Part of a small language model's weights.
Size: 10 layers, width 320, 5 heads of 64, vocabulary 16384, 22.8M parameters.
Architecture: RMSNorm before each block, rotary positions, biases, untied embeddings, normalized queries and keys, capped logits.
Each number is 500 + 40 x the weight over its row's rms, rounded and kept within 0 to 999. Layers, rows and columns count from 0. Numbers have three digits each. The size before them is the row's rms in percent of the matrix's.

# q: layer 3 attention query, 320x320, rms 0.172, rows 0-115, columns 128-159
# k: layer 3 attention key, 320x320, rms 0.162, rows 0-115, columns 128-159
# v: layer 3 attention value, 320x320, rms 0.105, rows 0-63, columns 128-159
# o: layer 3 attention output (transposed), 320x320, rms 0.0835, rows 0-63, columns 128-159
q0 077:556483490479510546505534474493460570465538541505527438506543469512498534498560509583465573499579
k0 093:443521566554533471537508551453560621467568508472537519490522407462453503477503503574516527468527
q1 089:438477476444507471502556504497494480590526487472564468514559459497520539513533526541449517490527
k1 079:496449528523507455520434539502501571498558510491548501580552459435494515508520524537511516512461
q2 095:510482523508486441470430516471492468461463452532438491485492586499532509534491547400496464569431
k2 108:519478521509546499455545498548492431556421544505449469472483571552507468531498479459488440520452
q3 102:519503503468516505516488459583480514499475574553412469505474484468549499434495501543530531510481
k3 093:478522521550480529549574445499504485482552456515507567504536476559458461478542483519482491464566
q4 078:545544505467532477499500567431447478521528552510590470543514444460512511481501539571477495512574
k4 098:437518520536463485528497503464449564514570457477511550533510453402457531470506480523549528507545
q5 089:455451569535514477484501486448580511458560453488552561442510512563570456567538542489449469506543
k5 091:543424492492537445480440470506492475461472485551513440563457502480564566508472459477546540445489
q6 079:523500437506463493467534477558528507519466553562418486479487510514476510485542472463538491500456
k6 108:589479499522508510490494454559528462549484561534504483474558550530509460537491549458457493459479
q7 111:508486428507482536507474473485501489456408523568380442527454554480459570444436454509533447570445
k7 089:484544524547468515536567446465477525485566489472499537516542431534425463472514518534476516501555
q8 097:535494526543511487469591462511552443493503536383649491473552483576565463486462441540484498440513
k8 081:544490479453478471442551448507571482517473432459472462473481514468509549455481436520492519469482
q9 067:471485581513464483451539531443542418520540466479610481527537438490507452563513530502456477485571
k9 099:433561572546486478560502498466500539517558526490554549515512440484462498484515513533521519509540
q10 056:501509520523495486459451502428498479496529542505562423525463535462540515485508445460475420475520
k10 101:426533565578477522546524456501499534542570491457548575495546448463437471526537514553493511526538
q11 066:473431397476500561514419475550509531465392526545360578506481549453441544473535508417560494610439
k11 108:572521470463500496464535515481492422538462527569509453500456538501552451445475507486492509508525
q12 093:540551492467460471530502468584498512457507560488501584473523500554537481473525503502514505550507
k12 119:564489458438540542486535549492545478559425531498450451512463519584518495419533474516525479462410
q13 101:523542534411536509527482528466539512518577451510582521505508458385591598549488512521508576523567
k13 070:484506556572551515539578504526498521508518503432531574466512475485384497526563515530443517487549
q14 082:492508546541516467498556523452530456538546480455623461554546469549517432527571499515444515417551
k14 092:419544537538507500550463520442520567465570500433567552481538438505479525525494524515488487539509
q15 080:496532543501529479511530504472504465522569478446640487539556483512513460556545497519454529410570
k15 107:454538555539501524545475508425483560468541496418536582488521474459477514582510487486486494500537
q16 092:464503556555522451485574481491533514508471537421419516433484535522408482426523468516536515539477
k16 098:571464445499481465461492548528526523495501507473535476486452457534551584471468568477473484531466
q17 091:453503534494462481489532487470503530494476486499330538476441527486475515428468459542519511552453
k17 088:475464475425523478493475576531479538467464493487494488525474503548562512466470566479466496599430
q18 102:541507469535550511493504507512483504504460547492527448528576482540461442540523561494515517439565
k18 104:578494485518446575467555446469610475520505510500512497532461490539461546536550502496533497415526
q19 095:439540546549476430505552517532471498473492518398448496483508564500478537474440446461572493536447
k19 082:496498417497471562496483490496520511487494484517475498481464508519502461539542550463516441589470
q20 097:476493497483576527504518477483508492498483480515442564465484508474506507587479463442491539586474
k20 084:514520536501534443453472548489439521474468539523505490479534505386527466544434482465560572498545
q21 100:554482485503512533509461528499546501522556477512591496476469459549540506510612498538351537479503
k21 093:515476569475496471527614552555498556540490491494497510527504509497503530428466505508392446498573
q22 103:532416430550465583522465547521502496508514537578444503469459465476516503511462553501525500527429
k22 085:542532470523532558536501523559524526515542542493502475420510470528484475527447528518535431457521
q23 095:520513536525471463505584505527546513485511522426456567436464529488518519497483460536501507515417
k23 082:573450567499520449461462475508459551529475489506513481501558487510501499565421569461439534545513
q24 094:518564563480482483509500522507505488505509478406581530509498415476526499501506496572474548412573
k24 103:496548486532497503560442530456460573519570515470581532511497428494479507480522533588532556533509
q25 101:585568490483504525524502529497501550443529488440567547484511446442510490465529507569487538457501
k25 095:543533442529433502554466480426457540475551492503544507521457441483513502519533518560554528545540
q26 076:442559499480501528491535510407528534511513546461540456558550464472537553474460564504509496492561
k26 076:459493576506541528459427499467525512471544460496505525513515463436472548551441521532495519464549
q27 078:460500522492496451510489488528551452506476443432467537435539520564475436485456495480541534482468
k27 112:529412450463528526446449510584520460518446515519482427547512553559527538510471535462455434530453
q28 109:523513442505532524521530483498471529466444582512416446489442491457473528420466443543592529541444
k28 091:452558519544499515556553503513497432525539439505522556492505479513507492459539522590452518480544
q29 070:472429481534537523455492463442535526565459557484525446493456494467500455498535418552448499465495
k29 106:419519493540505509520526517450515583496571432486502558532506470465461467480543481551541507517560
q30 097:492498550483535499508514488521562438549527476550566519497520493540571496479517537485507478460509
k30 088:513473508481469435419456500526556484482525487517487468512492521518538548503482479472526489489493
q31 075:524527453531430498552496518598477468455485553460437529496510513629458438493452547478572472488440
k31 111:537497450467469511435473515536490423569447585533507449512473535504543512549483558437486495510519
q32 071:550505601504473505448457606476556466505522467435604516542555453494520508516534573517453466496544
k32 111:450522531512485558534516490462515549554514495471539539535533488491464536524535465521516482477496
q33 080:502506532518445530492501495543482487439471526523371528467439535504472542476445458470525456549468
k33 065:521455480482445508444408493533501418509474489552485491491439531505555535520525534433512473568445
q34 088:483481470514468521512506515522490519465449557529330491463429538493467531453499475497562444565421
k34 097:530436437457450507426466513564494439476424493554480477534465574575561536536505469438547471485424
q35 090:527517526540473480495580490504552459518570470465640507485556426579531406542549500540440520426545
k35 095:442508430476436511562516486490519503590532482516532519472544474542527533462499523546469514523524
q36 089:521492483488471471497560493511554468539546481481699480521521460537575469584520488519421562458583
k36 128:404503547601557511507487459509508563501550508472514554484561432465445547462457468559523522515490
q37 077:492474454462500532511465487549474525491446501560363503485438519465503552435428482493535472598420
k37 057:586440506512529480464575503587462448523499517540481469532504493476473453513487494504525517467531
q38 080:523525515467518509487415517533512560500528482547465478505501504388549582501499513492534529572510
k38 043:519469504545522537491641515521526441567499484497510534492459501463443462465560509555437479474541
q39 108:502540513521487474578490512483556546498591433445523518473526435478507531475470533486500518514460
k39 045:504489518540555527526573537583474490564505509474521483453495513515446455489535535555472453509526
q40 105:515478454472469483459435474518478508530412488571391500569509540516454455520509507491532541503509
k40 098:497523466410427489455517490484518498523495526537500497530534517543472492514457553490533557452486
q41 101:500465487544505604512562522497557405514493500535546472491574454542492453504467544541505500458514
k41 100:569470456489594562505573489528441472597523570481488460444502464493442504482494504532526489356533
q42 096:477505489474484539509418455556405568421545547538435458490524568455549551418509500547558507557492
k42 087:484528489525538600522486453476525468533494487503449507571509554495483447512490421507566488463500
q43 100:495514509513514464526539500449555493516526474487627507459487451522493469528579483474434501442496
k43 091:483515466553441412488533512465490508459514551478561499439466464512559605454501503526461473569473
q44 103:553556469506479535577556552478609440519442497493488569508490468482517476510522473491459526478488
k44 103:472524458517497390476413527518402574503544484510540502460572452436501528537433539455489537564505
q45 098:563504447547442489520526548519577485533480545393564488526518491555548475478448489523451458467473
k45 085:530549512463509483491537489510476542576514474521499467478540473466487515481484532492443496590531
q46 081:486483489495515446513538481467474471493500487473586488552531519533475410566503508477507526410563
k46 061:464532487536465533522378452427522541477542528473543519486525499536451535575484481492584509519520
q47 091:530525507490474554490407496544476506508495539551455469476444502447531599440506458530455488596429
k47 081:461535520470464436492554482515483486492481466500481525508526498404543495514514494455421499506498
q48 098:483495483472539511525535506532557517522493544443470551439499493499451486513451558494535502555521
k48 079:569451589498580485462484565557422529495486513493467459453524485493498462523419569532520534537541
q49 107:489570446537519487471469453496466503525460486492456454567561558502497479484420467464539510497569
k49 096:488544435437451552494487488453497493503496459536501517513449516480480495460512496481568551491515
q50 104:484467456499436464492446525486461537486512482523496455527473518512537525491523554527533484474449
k50 094:456504471487480514531500526531552472547511508531498510546531519547504493532438487517541451489406
q51 099:452519524431515535507573512470528463471497517538481517480534464479476458502500534543544476421518
k51 103:573440494482586560504501456461459495562500544465519460506463478545495580497548533518452486432473
q52 105:551480448501481519491460539451507487559490436575514487563490467554554483530509518496436523428542
k52 083:464505538450487475512488484548497529504506462525492560506542502493474479502482485485499533443533
q53 108:435509502495468503563480463511431566448550521512420507436525527468510533456493488499580503604448
k53 088:480470484547602536501419499518458460501502517493476473451491529509536501528465436547618473526488
q54 112:500521518519491518527557551542513450465499566467521477494531544543487473500532550464588454550506
k54 100:514481455550489558481494462471505499627533523514481507502570489404444469582427465486565531461499
q55 079:488480484519478535469425477543487550482496538540371492489491511459480557455440507538564474594457
k55 060:511457495401505505440497503574520468470473500512431474526491524493512431528484554479501499478484
q56 107:478466451490491482480481481530399544455448528550397520508524533490440474529442503465613521496490
k56 116:528514443502496585481499450517506436547480552524477481494496550518477462527483502505640531427525
q57 078:468500473498469496490457485524470531472459525510331523511457537447457533444422468483596462607457
k57 082:540482411417487469408490471549483429503460509531472451526477511512556495477493536466519490499445
q58 098:541482540550509516439568557458555438495487472487559437562502485504489502475525506545477468422541
k58 092:517456474493420476506573513534570518535547493486547526557470458543446579509521551451414470407460
q59 107:510553515503529531501488496500583424550521501392587470536537490534541506466492438540418440477505
k59 092:448497546461520479501543508477470547489479413523493471499496495423504560508563520445384522558494
q60 104:516501454559532495494513492490470489479461464507500520488527499488487504521428433461474538409497
k60 091:560563411468522507528502552523506525481473520516501510471445516541506489417576525492554468448518
q61 093:471485448487514542507397462541493536492480495547431537466510494488485513557458522443538482603474
k61 096:480529520538527508496443533532495504414505548510461476482518558455488430548457493526612524469568
q62 098:482519471447508552517408486495509537509524539558469540477489470426516525533536506493501482576474
k62 094:461507588552505455496480502456460529392523469467506471478482486481537538491530476518476456555503
q63 106:466541526492553472557495485539494522483555524419557519444551527576469504528495493448510482522496
k63 086:527469547510553497448401460488530483486493475522478469437513541465521520596501469523554494553494
v0 086:527456491566405518564516526479554581511460451394504431508537456543472466467509485509478521481429
o0 069:513534458437512523491471520512479431526543526528430562500455536440512516536526530505527519524570
v1 091:494440494448511498519606528525539486492541492437469521470457565487525496538546525522582443575459
o1 072:545542441506492541462501456489459469476450476537596531541505428527486525450461492441439512439504
v2 099:476531490474411486443499482422491530464484501511506488522548487511523479497565583518534476476546
o2 077:497477495506541594538513501501439452482474496452511484524469482437498482463489414546511451556511
v3 086:478481475497438443529557529458454438543495529466510508455519495506499446534489515428439520480577
o3 069:436490516459517549473447469503568559517486495536497463517480454426503527481498450537540502452483
v4 117:510439484463468482489530494527555451519428505609454447517504533521540473494501438480493488530404
o4 165:506507498475518494427526519523529498491514508449603500517526467524534489542535535528492495446542
v5 095:449500523520490474530495531523515488525529535483521530512525522496496432449431613491472495491426
o5 078:489500446481474548451481491512499477471453485532478496459560441427445521573573423498504445460539
v6 083:449500536449480562515485517459523544483518560481489463507503545413492511475471489588415497527469
o6 064:528444462534499448495491494544421457503462409498483566511529417553552523541500491431570530526515
v7 093:534537420524532553507528538455432484474492491531509517489478498438527498426473481474481511520593
o7 072:505408571492466434493455503472545524575497508494451528564522487525553523525514485552546490532438
v8 089:517546567578485527483494541557617514553515495509526505519477484549504461496479458568512491557544
o8 077:458494504413527476540472494483445504513475547544497502445537507497464489518460577465500515468527
v9 092:472553523505495351484503412455477504474527515506515482467507528559510536525430473471533512524474
o9 071:434484490499483614545505525523518457508466506512473492504452436422490488463522478490477465449533
v10 093:451523485515618471512515481544498499464515538490502517439594521452557450506485437380497517529481
o10 079:501496520513443471484417527489530475531463444493528463485478436517469476482616494559492502489535
v11 094:525503483479483537519445519630476534469466580468495514523504506537556494548446433500468501449541
o11 091:483494561484529502507464501473488468532530458575488482477547444521525490456533538480587583567476
v12 104:564400506499500532516498553576504506463467521488518431525463502522488588506501479509457523469440
o12 089:570521490487560435503517487500468510526558456545484622496529494534564442492472526533469524506591
v13 092:512478504563612420511427523598464492493512523534489475549473552504475528513411440488431470547552
o13 069:437487533431448532559496514479554514499481503456515491414504517454513463478483535455553598485465
v14 087:496478475471527512474479477508492475419489516528453519495513566494507453494515516549502479480428
o14 066:545554499501479466510477495536497486562511484512600548514501464459500497477452496461517506563522
v15 085:435498527482497528534489513548555483450500527465501530465498540516471417484520530523499434549434
o15 061:506488442497511556493409516510480525531532481528446492474499417433487511506515470506472564514476
v16 099:517464499466491502470540538505544462505443517537475434490508531552542401524456474446564519515418
o16 142:522470462470474477449533483502530493503547503462586505532523489517547511496559503542449493456534
v17 091:543464447464531498536477522541434559544450485542539499517549524540477545531512513425448456474547
o17 073:489595538518490482496486539445566395474526533543458509538459488429524453459545520560524545498479
v18 092:484468493482518538450431505446493521503486481447477482492508481539507478485479558501554513461521
o18 071:521584495530470514503551486523537462476467493482540511556499448478476524479536467476437424488485
v19 081:494480514465525474524491495494524618484545506470499448528466500493490482382407398535520525519498
o19 061:544476481538534486467463481562470413464460448485434492443580488483480524565586565507525480453490
v20 086:510520542506448481515490542505519493483517491491477532537441440497521466486569508517525547501474
o20 063:485466511502487567454498413533451504516458556548525452504559544553497512519488534542460390477470
v21 094:452557472420519520497527483537562552496485508547501518431461515541550455445435460487491515471523
o21 072:484514500540499562490471537492468436505496503530495494609501429425427544499497563498524462533496
v22 083:471437482522592518527602538569458479512545529503510526478476503413504412514474510493553502483481
o22 062:480564509487492440448405544452532480530434442523483455472513478562476550452514549466512483534452
v23 100:537525449485490549543473523406502496476399496503460477506539467484488418496490461452470499459484
o23 095:600505450564511447462495515527469487517579512544527540517463518489519521472544519582513519549540
v24 089:460480594475531451478527482508496473457515463615515526440529568503556477513484519464479526544488
o24 087:521489407479475567490487496446566525507527532444479524574493420486492498490495500531502486445497
v25 092:466508569542476539479488529432532462478554527509493497536533519470494491514519469553430485600506
o25 071:479431436462511531541522502557409567525455398530536539464463460556511528551479514475538481488477
v26 084:458546469472488579514493547394531514514473506518496530531530469567465447539551456514514505486523
o26 061:627499488505543512557553458601463477487537519506449465495492448455467535475457465496429512484508
v27 123:543482428425494490423490490507544467487422522575456415520445508545573519482504460491520472470414
o27 169:495494550517494494503536540509516480544540496474639512524543468522551454540538508534492512455527
v28 086:439473485480539570500494547554488477463544499539474470528515457510459511456505488482429524474494
o28 058:504570513502419524524480431434495508529433527428509492498522615539449510544484509507511436510485
v29 095:464477512487476439498594446515437467494545473535515525532434469430506494475494440474465522496523
o29 083:565483490532510544505500490487545540507455479477477482454544585568468508501493514542486458454537
v30 092:483533472435542452511430490538457562479444519582499491456549523528521489516496417530556488398474
o30 075:531555540565478574508477515463495388480477503422499535516501481458518457469487563490477485519472
v31 086:504525514520410536552492502593453535560526510420500490494513466575467519534529564552506473501455
o31 068:498453492461565474421469503457531494480522527572534448454496505472539507527516497433466510529493
v32 096:577473460457604463525450466526497491440529554437488475478467445544488492509479449525563521421519
o32 072:480513515540451498455512550481500481554490452565554526461559509429576532471469503463473520514481
v33 092:540501473562492502534550409530517520492500492458528508454539480555548545546491548533545510501499
o33 074:515524496479540499550448641472471504558507455512481498511420511441471480461524447506511485502483
v34 083:456552545520525486533574505481536524428501476479529510484492474510490487529461524436543453518473
o34 064:420448482476472570457475461517451499522578536526507498571531501534489531537477479524449486520575
v35 085:507512543450638488501558600526474481467541475492522549450558506517504467549498541401570482508450
o35 066:543489485536420511502506445427534501480525539514532518545487548482469482522511466537492541459481
v36 084:565467409484381528521463542515503510586511497552512485529500474480507512516535490587520481553479
o36 062:395524568527569547523511496546511503501515485516476470436464509529524453512511483428510588494497
v37 094:543422491486512560493507519495501450492450500498475484491469487436474508501505502452493533494525
o37 083:460551503451501474528478485522506531514549494487502565517508533535491467492557505531455465486433
v38 098:442579416506421462513572432497498540547514549456513505506547498485506542526487404477459483471511
o38 076:484436519473503566523395522503495439471503520552455467499470474504513503434510551476490504453498
v39 099:547560541528451520597503517416499517475516440482495510507460507485424509481559495455440490459512
o39 134:446478472488532511479492497552471527474508505494429518515453516472471508506475504476522465537523
v40 089:530505502451567492488548531520457508418487461496529531491482487477514463522491436480502517506552
o40 078:564494537570487516479488485521495501551472535498493511469509599540500490452483529558442465494461
v41 093:527544506467474482463428493458494520489492495492507499475452509548528466489530622439531466475513
o41 071:531446457555480539536525515563546474508527494472550473533553455508486550479535483515438498544496
v42 089:575481537497567570458448565614545505503469518524465522526541506481492490509486510566529561502389
o42 086:472468485468493406448519466441498501480549512519492464431526467495544536464500533418459499538463
v43 096:570498476509509514534460465491567545549505538507551494466574489557506464501481470484521538481461
o43 073:474450522509522523547454558574459470539529535499523502487518482440515476519509546496467470549549
v44 107:510388525502535538501500524565497511554495447517452451448473502477457492548532481488492509439423
o44 098:470588444544500451472540462402483513438535524489545541480505519552552538404476458475424494585558
v45 080:436455445536497501514491433525545422425522510501481540481550488469514485505441492540563544504471
o45 075:474533579471502516493525540476517583545498518490520474492488505546504521525462484458477515514498
v46 087:447497492491548496523469480536443504530554489500494523452498515537502524491487549493506530504488
o46 070:527477557502497505426523501503539542481480504470531502477476501511508470463498464536502519525464
v47 086:495470517501531490455491495530511576455500481462501517535464534519488516500527533516503441546515
o47 069:529550514495469494554500512498461450519547509530449489471510400478502523480464497472417522454538
v48 101:458488463523526541514515437490508530576526486480521457464566463457517578472502470572485502426562
o48 087:524509557448489385458509558504522497503465497501503556560441526546495439532504508497551529497454
v49 085:555525537419440424539521540442472512512528520507470540525443517498514501476507456503517529600518
o49 062:478477499551433605538451461525534460474446487512486515433525481456476499505496560503461491467489
v50 097:511529481453561400521495507546497557489497506467494523531470545554465478466453498439467452519418
o50 084:488551500505487562431447467493508484528498543528485498494458446454537512478477487524486530500544
v51 093:458521517500535442472553480510459495462535533530458510412461548536496512511466427490543592513467
o51 074:497435525492431493512436500541529480507498497458518444529517452428538478460532553475447498519439
v52 085:537468498515506543509498527487437484414466509535511497542509465473525485447513485480519561512485
o52 066:413516536500487478476476468471537509548510460508469460527481536536487484534472512567539493486462
v53 094:550480475491418508585535396473509504536539475466493451442549457577504428433544520534480475533493
o53 081:511555534531589489487487560498484521444441490498502510535430577443482554535487493515529542500521
v54 098:401482525563504530462503488538455479585494498468539520401473517474469485566502557431524477480634
o54 093:491464443490485513505485516433523512475507477524462459593569464523475532434502451532487462482451
v55 074:567539471531456494464519450422480459432524477535522529441519473447502513465466511545534527504501
o55 051:425460586516531481508471564534513534574486489504438497585431589516569441611534429568466459496470
v56 101:487530550506426380494528477476473581456495548463481464486508499519570564493522485506497501549496
o56 094:516463482516504622494424521581512410527504447532482558531472395535504418528522502493491454482524
v57 097:509527450597502525483464485492491428464456495550494509538539509433469477537481502484575507442516
o57 079:497518544427569507481487522519476580497517524441455523442483541526491487499496470517432523579466
v58 087:604536441472514486572437502418531475556440498427437460482528461508499497492497520429493524511468
o58 065:426521539469511481427512446515493560483574544576576498562462500484580478442538496520509579507499
v59 089:559540541527595581456588513474537488519496348547477523510446478460521462480472491516525542482540
o59 071:481464391443525425540557479482519527510470608470482496464565556526390528517472556482535400487548
v60 096:517555528513503511541484536441512475566541458444543588477556457484489505519513481499475457484571
o60 125:483497466494516540492469503519479535449475519528384518511470562472409508479508522477557516525480
v61 097:477416501520481462574524533510500493475480524472440517526561556479477441454451545301473504520470
o61 084:494536452508538501446477476452477503529453497536541509501473376491467512531510462608506464560548
v62 094:427458521526461443503526474473512608524527548483512486442479497498525487423499487552445435540469
o62 077:519514487513518516406451542539446433461497401494489498537506494534503587561469491503460521496569
v63 095:549541516470485480555488532497451398471572512553534509500500495457492464460566510549455528537484
o63 073:437481506502485542531544453518523532553343501487487519483489528522514478545495517507577450510534
q64 098:481465541491482437485489540555532464536448496527506379553459493520502498515531519461419488484446
k64 130:517493470531516497456532496446501558542485518518390435460525483516441463476493494504462475514555
q65 086:552522554480490520456475504428530449520422481508510526536482562456554483533525470501527476501498
k65 107:466521507500520540523520511483507568545513513432377426553453423545444512441498500560517519572465
q66 086:507487478519503436485466474580472488540614470521453503490480478558433511464497528543480499551493
k66 110:433491486452451486521505503467516572383485482485565574478501496460560468488446500465533527501484
q67 104:520600565541479531407452538519530517481525502521536486417485516498504448559466489482549461458541
k67 109:540491441509472525514559523525467522551443504509462432558510501603491467507525515520537518461534
q68 113:507470508516504454594506488492509551500538476479493558504516510534445485508523553425559499433540
k68 113:468545507460424531500480466495458516468527498419555538495486539452540540500440482542469533521461
q69 091:496506525499482531492464464513518461519451481500550420560473497450503468483522527487419463441517
k69 123:497468432520500441477482492468523479507476448517492434493497484508563514578534465478508516451556
q70 102:460447544534545503534514438509487520519528422492471472549481499548433496518506541466499544536426
k70 110:448507488483495495531542483525504515518566498481482539546557475557470493545479534500577564597468
q71 095:521507544515503532517462468508516468518496481486512499598495485460433439511527478494456494471500
k71 109:530519544468470511524562496500572444529482523488524399619515480514490420438537443504496541493524
q72 102:460454418479482480532510440560532566455446498447471533418478582516500501474536552431435423473391
k72 089:510493485496508488557527522490520528456483520433418563463455566491506477474430518500479464506477
q73 099:568433479472485466484495457559485481470499519489486428500497540509534521558476556462473519468503
k73 094:599488514522584474518473452492496464543557467480423486423550533531466529460461475468494527527463
q74 096:446539592543552493511492539500486518370533444573550475483440527472461483524511531478541522435413
k74 109:451382541544501494491523519526567478542530487564529539508588479527468461438430440517471519497526
q75 108:474399553519506519521461474516545421576478492495515444540535469443477480467491409535496567515529
k75 091:441498591515552570495517527517546511500480504522461457546514464511488529445550455481485556545463
q76 079:483471436510498538508566512453421458475598510517531496559500491442462519497501491551509540513512
k76 073:484470518526521490465493508503509454533512442580492443531517485532442500473520478493513498483476
q77 096:495462537496506490498409503551507526489494456490396459479524509480419468498516535453484488554403
k77 082:463521514470446521495509549505548505443444519449539566512480545501558498511459553493459461493466
q78 110:476539523503542496526566484471515532496512501460473553488459515585513493523420481473517527521455
k78 108:503494529507484442501485502487526494485440458498474490525500527417502461510524490514507462515509
q79 122:503426542516453485480495466535522440445455508497537489494482504465549462512526499579455503528512
k79 093:561519562532529481543497528550576475535522488487558416583588492626523485449485479462531549490499
q80 102:504523399439524527496588553500442471522481485578500542507513502549468432498429508527527512539505
k80 103:533489500524531504478472492455442467539490489558444473495580467468427533478499537514480496486499
q81 106:524509435481469562506542491532497543507584510522534516427493512505506449517534523499471495491468
k81 099:555496447498524483500531457482514468413483523516451552519492500456461521435497483491449475423528
q82 091:530428516461477505448517495592433537511538552534496523444528470476504535447483513498513483515466
k82 094:490503533518535504461551433491504496447485546492492513502507517451477541508493522548497523543488
q83 119:532542498461424516468515436489512464467398557483566511499455538503569516514529504494476474440528
k83 064:503505440486458450544477453492509540427484488420569526529514527452548525492477473508498481466509
q84 099:491470524532553530461493502452506490522489445550492477518532487402557476478403515520544574495505
k84 085:505493524504499435486568501470565497485497528482501501528562515428429515542533502450454524566481
q85 112:526545511531483446485466466516462519516588570514434499457441491457532519500516455516485507505465
k85 104:517516549525482454496487443518462528499461555450500471519522593456498491521472450524474493505520
q86 113:494442488536485559519554511592497540503505505517527554471560531540532529458484477485411444488497
k86 096:424503504474533497540594475529534481442469541501527463588518486547528486485561517454483516452475
q87 113:500476445516471484550497489569486550512594478497457490451516479573428464496546479452460492557450
k87 057:530507517513497605467467538469530489526479532538433399499436481574439483465497532549508469466471
q88 116:472511499483505503443468490520453485466562574563458496537537430520464472399429495548544476472548
k88 126:508506481472453438466464506502492448470503457517572498498421577516522484561565530443507446492478
q89 096:506519599526509444473500518536511476505467419510495503545467482504508524551589516541455518551487
k89 100:531478478524490451485491451481438446504523533485519465492441447506497521479597543509456454487559
q90 086:477534434489512543487523464565515522500507566504514571414493514500504500444415443499508536447530
k90 092:412519501473475589556514521536518538456467455383419451583513491526414536402464515587499523615471
q91 102:468502547501497398445531580450542517446447458561516535456534587488571529507507478420459445525540
k91 126:550500521553481466455452513477469490532539490486519463514513477527482463516499506512498464432568
q92 087:544499502479560497534547477569540515527531456533462529516510504389450480455444469612520520540492
k92 125:552453483537520538565541514469455556512531492451446490569475443491373505439467479573477514505481
q93 133:511480589513544518527438495479476425513535434479498462498532485501453438473546528466497490492520
k93 125:497513487485433552499527513512545451527455533491496461536522503520501463407459438504522524495508
q94 086:522473506526456552528565487528495476538527524510476493441484561561468515422513503512509518531483
k94 112:487478500517447527554547532543580486520409488449464478549472604557465500477480533515493450454490
q95 100:490452504489504511543477479554479475524534434497423498505505565567439516443518521472527563533469
k95 129:511561522469481542536494545569563464563438525472452452514461555633457475516467530489523486563445
q96 089:474559423501497590478527533420495524518453563458508512521502448521518519473511484569499491451503
k96 105:550541468454506457497514544469498547494425514521551498501464550481569415550570481486539468397521
q97 106:477467495449526511560510463517512536425483448477480500444448547572469489517536615427467474520411
k97 099:556474454505511432531493536501525516495485499415478551473490529490486479498431560497529461458518
q98 110:488472564518558514507467499501528505448548433496441521460504513466436463479535486479529472548422
k98 115:578459553478516508494515556516562507534516469475507460534482534544451405474477518491452477483495
q99 108:507506454484529503528426510501578454552440464498457512557545462535485486480443525439457508520465
k99 093:560538514502600554525425531468477467557517474485420456435532463562506490477471515459484538574457
q100 116:478479487504538505556484440571447488488529451500432458455497510513426496494467568498500498544430
k100 102:506481484469504479498531534557541449567447494493443483465516530558481449507474503502521497494464
q101 092:523502494538556512549449464446542572571560462451499478445494426447537478496540540508537512505544
k101 144:492530513465501505516480466497424615445542479470503489502488448363516529461495511523486505489513
q102 078:462474515561572489515452509471487451517494461477449473531547457415443462486518424538505499564449
k102 081:486485575481537588531485555544492494543481521529480430510476490517522499478506489502535541539479
q103 090:542491563501495511464485491408548431475475519489520490523447522435583524578493505537551594469494
k103 071:517469538544514448485482478531546528480510397450549540456559528468514488494487437474445490502488
q104 112:433467522503461503534463438504525479455471489465518444558453515541525513510542533525418519446476
k104 085:568497480505515482472444468543526515559517448490550494463498465634536504506445499462547479514519
q105 097:540499563497543464514437482511474536429569537530505498408450480457544515487506466587567552519489
k105 098:497530532552543512459513492512490538498494505532421573433517578405460481471522438513457482523535
q106 111:488533437476420566566536454462502457493501539454534501447442504572528465438512489549386449480498
k106 092:506577465512419518513430505521589524496505516506464490478548462493454482451507446519545475485553
q107 112:452568499516483522542533503527469514517478516466508527538505530570482539464457424437491506481544
k107 101:441457447480487450487487456528466470510496515483514501469478468540558497552517475502514509512527
q108 109:481480437488490582578585480473516492541404479467510529530549544601504484501462535457369491481500
k108 085:487502412478495457547567479494471476508490456510537509530518428554541452501538514455545532460493
q109 092:469497440491461551561592487543456568520503508480548536541511539591481534503470524501422419502519
k109 086:496548473444450475553560489543518530518495506542506478590511503510523540488591517489569493440520
q110 108:502466434507498475519561562519520528517462483528475480554544496495464504569505574409468437538430
k110 097:505462540486507465515446541468537472482517516503554442551489458520462512540506623486537412476453
q111 110:458483532565560482476551497506452527491507482454519534526522521506507509501411528507511467463495
k111 102:505479455485571498447611501492501500490474437539511582434474528445575478514445477480544532514477
q112 111:565460606471549451446462523493514432526529475519526503497493490354487497530443500458583589488566
k112 118:538440533523578439448522491475463476461521553490460527476524491419471511480499481494470507559508
q113 110:539496505472560506528479532449491446468537483494483495487505511538493496496511476518499536538490
k113 087:543535518464537481464440546509479498492507516545461486458542516496470503491621496512555470510520
q114 099:530575461495490483465486504444532399465512541491495574429495515584511454440479411578521519532517
k114 101:556514511516515557482404477525507463553463526504445462431527466542481476433510416529498529506511
q115 135:483459507527533485556493504521477554506620447485447490475525443534433485474524536491496507540466
k115 062:534494523486516531451545502526527467583526541555457417542463439533464481455526515538527487491491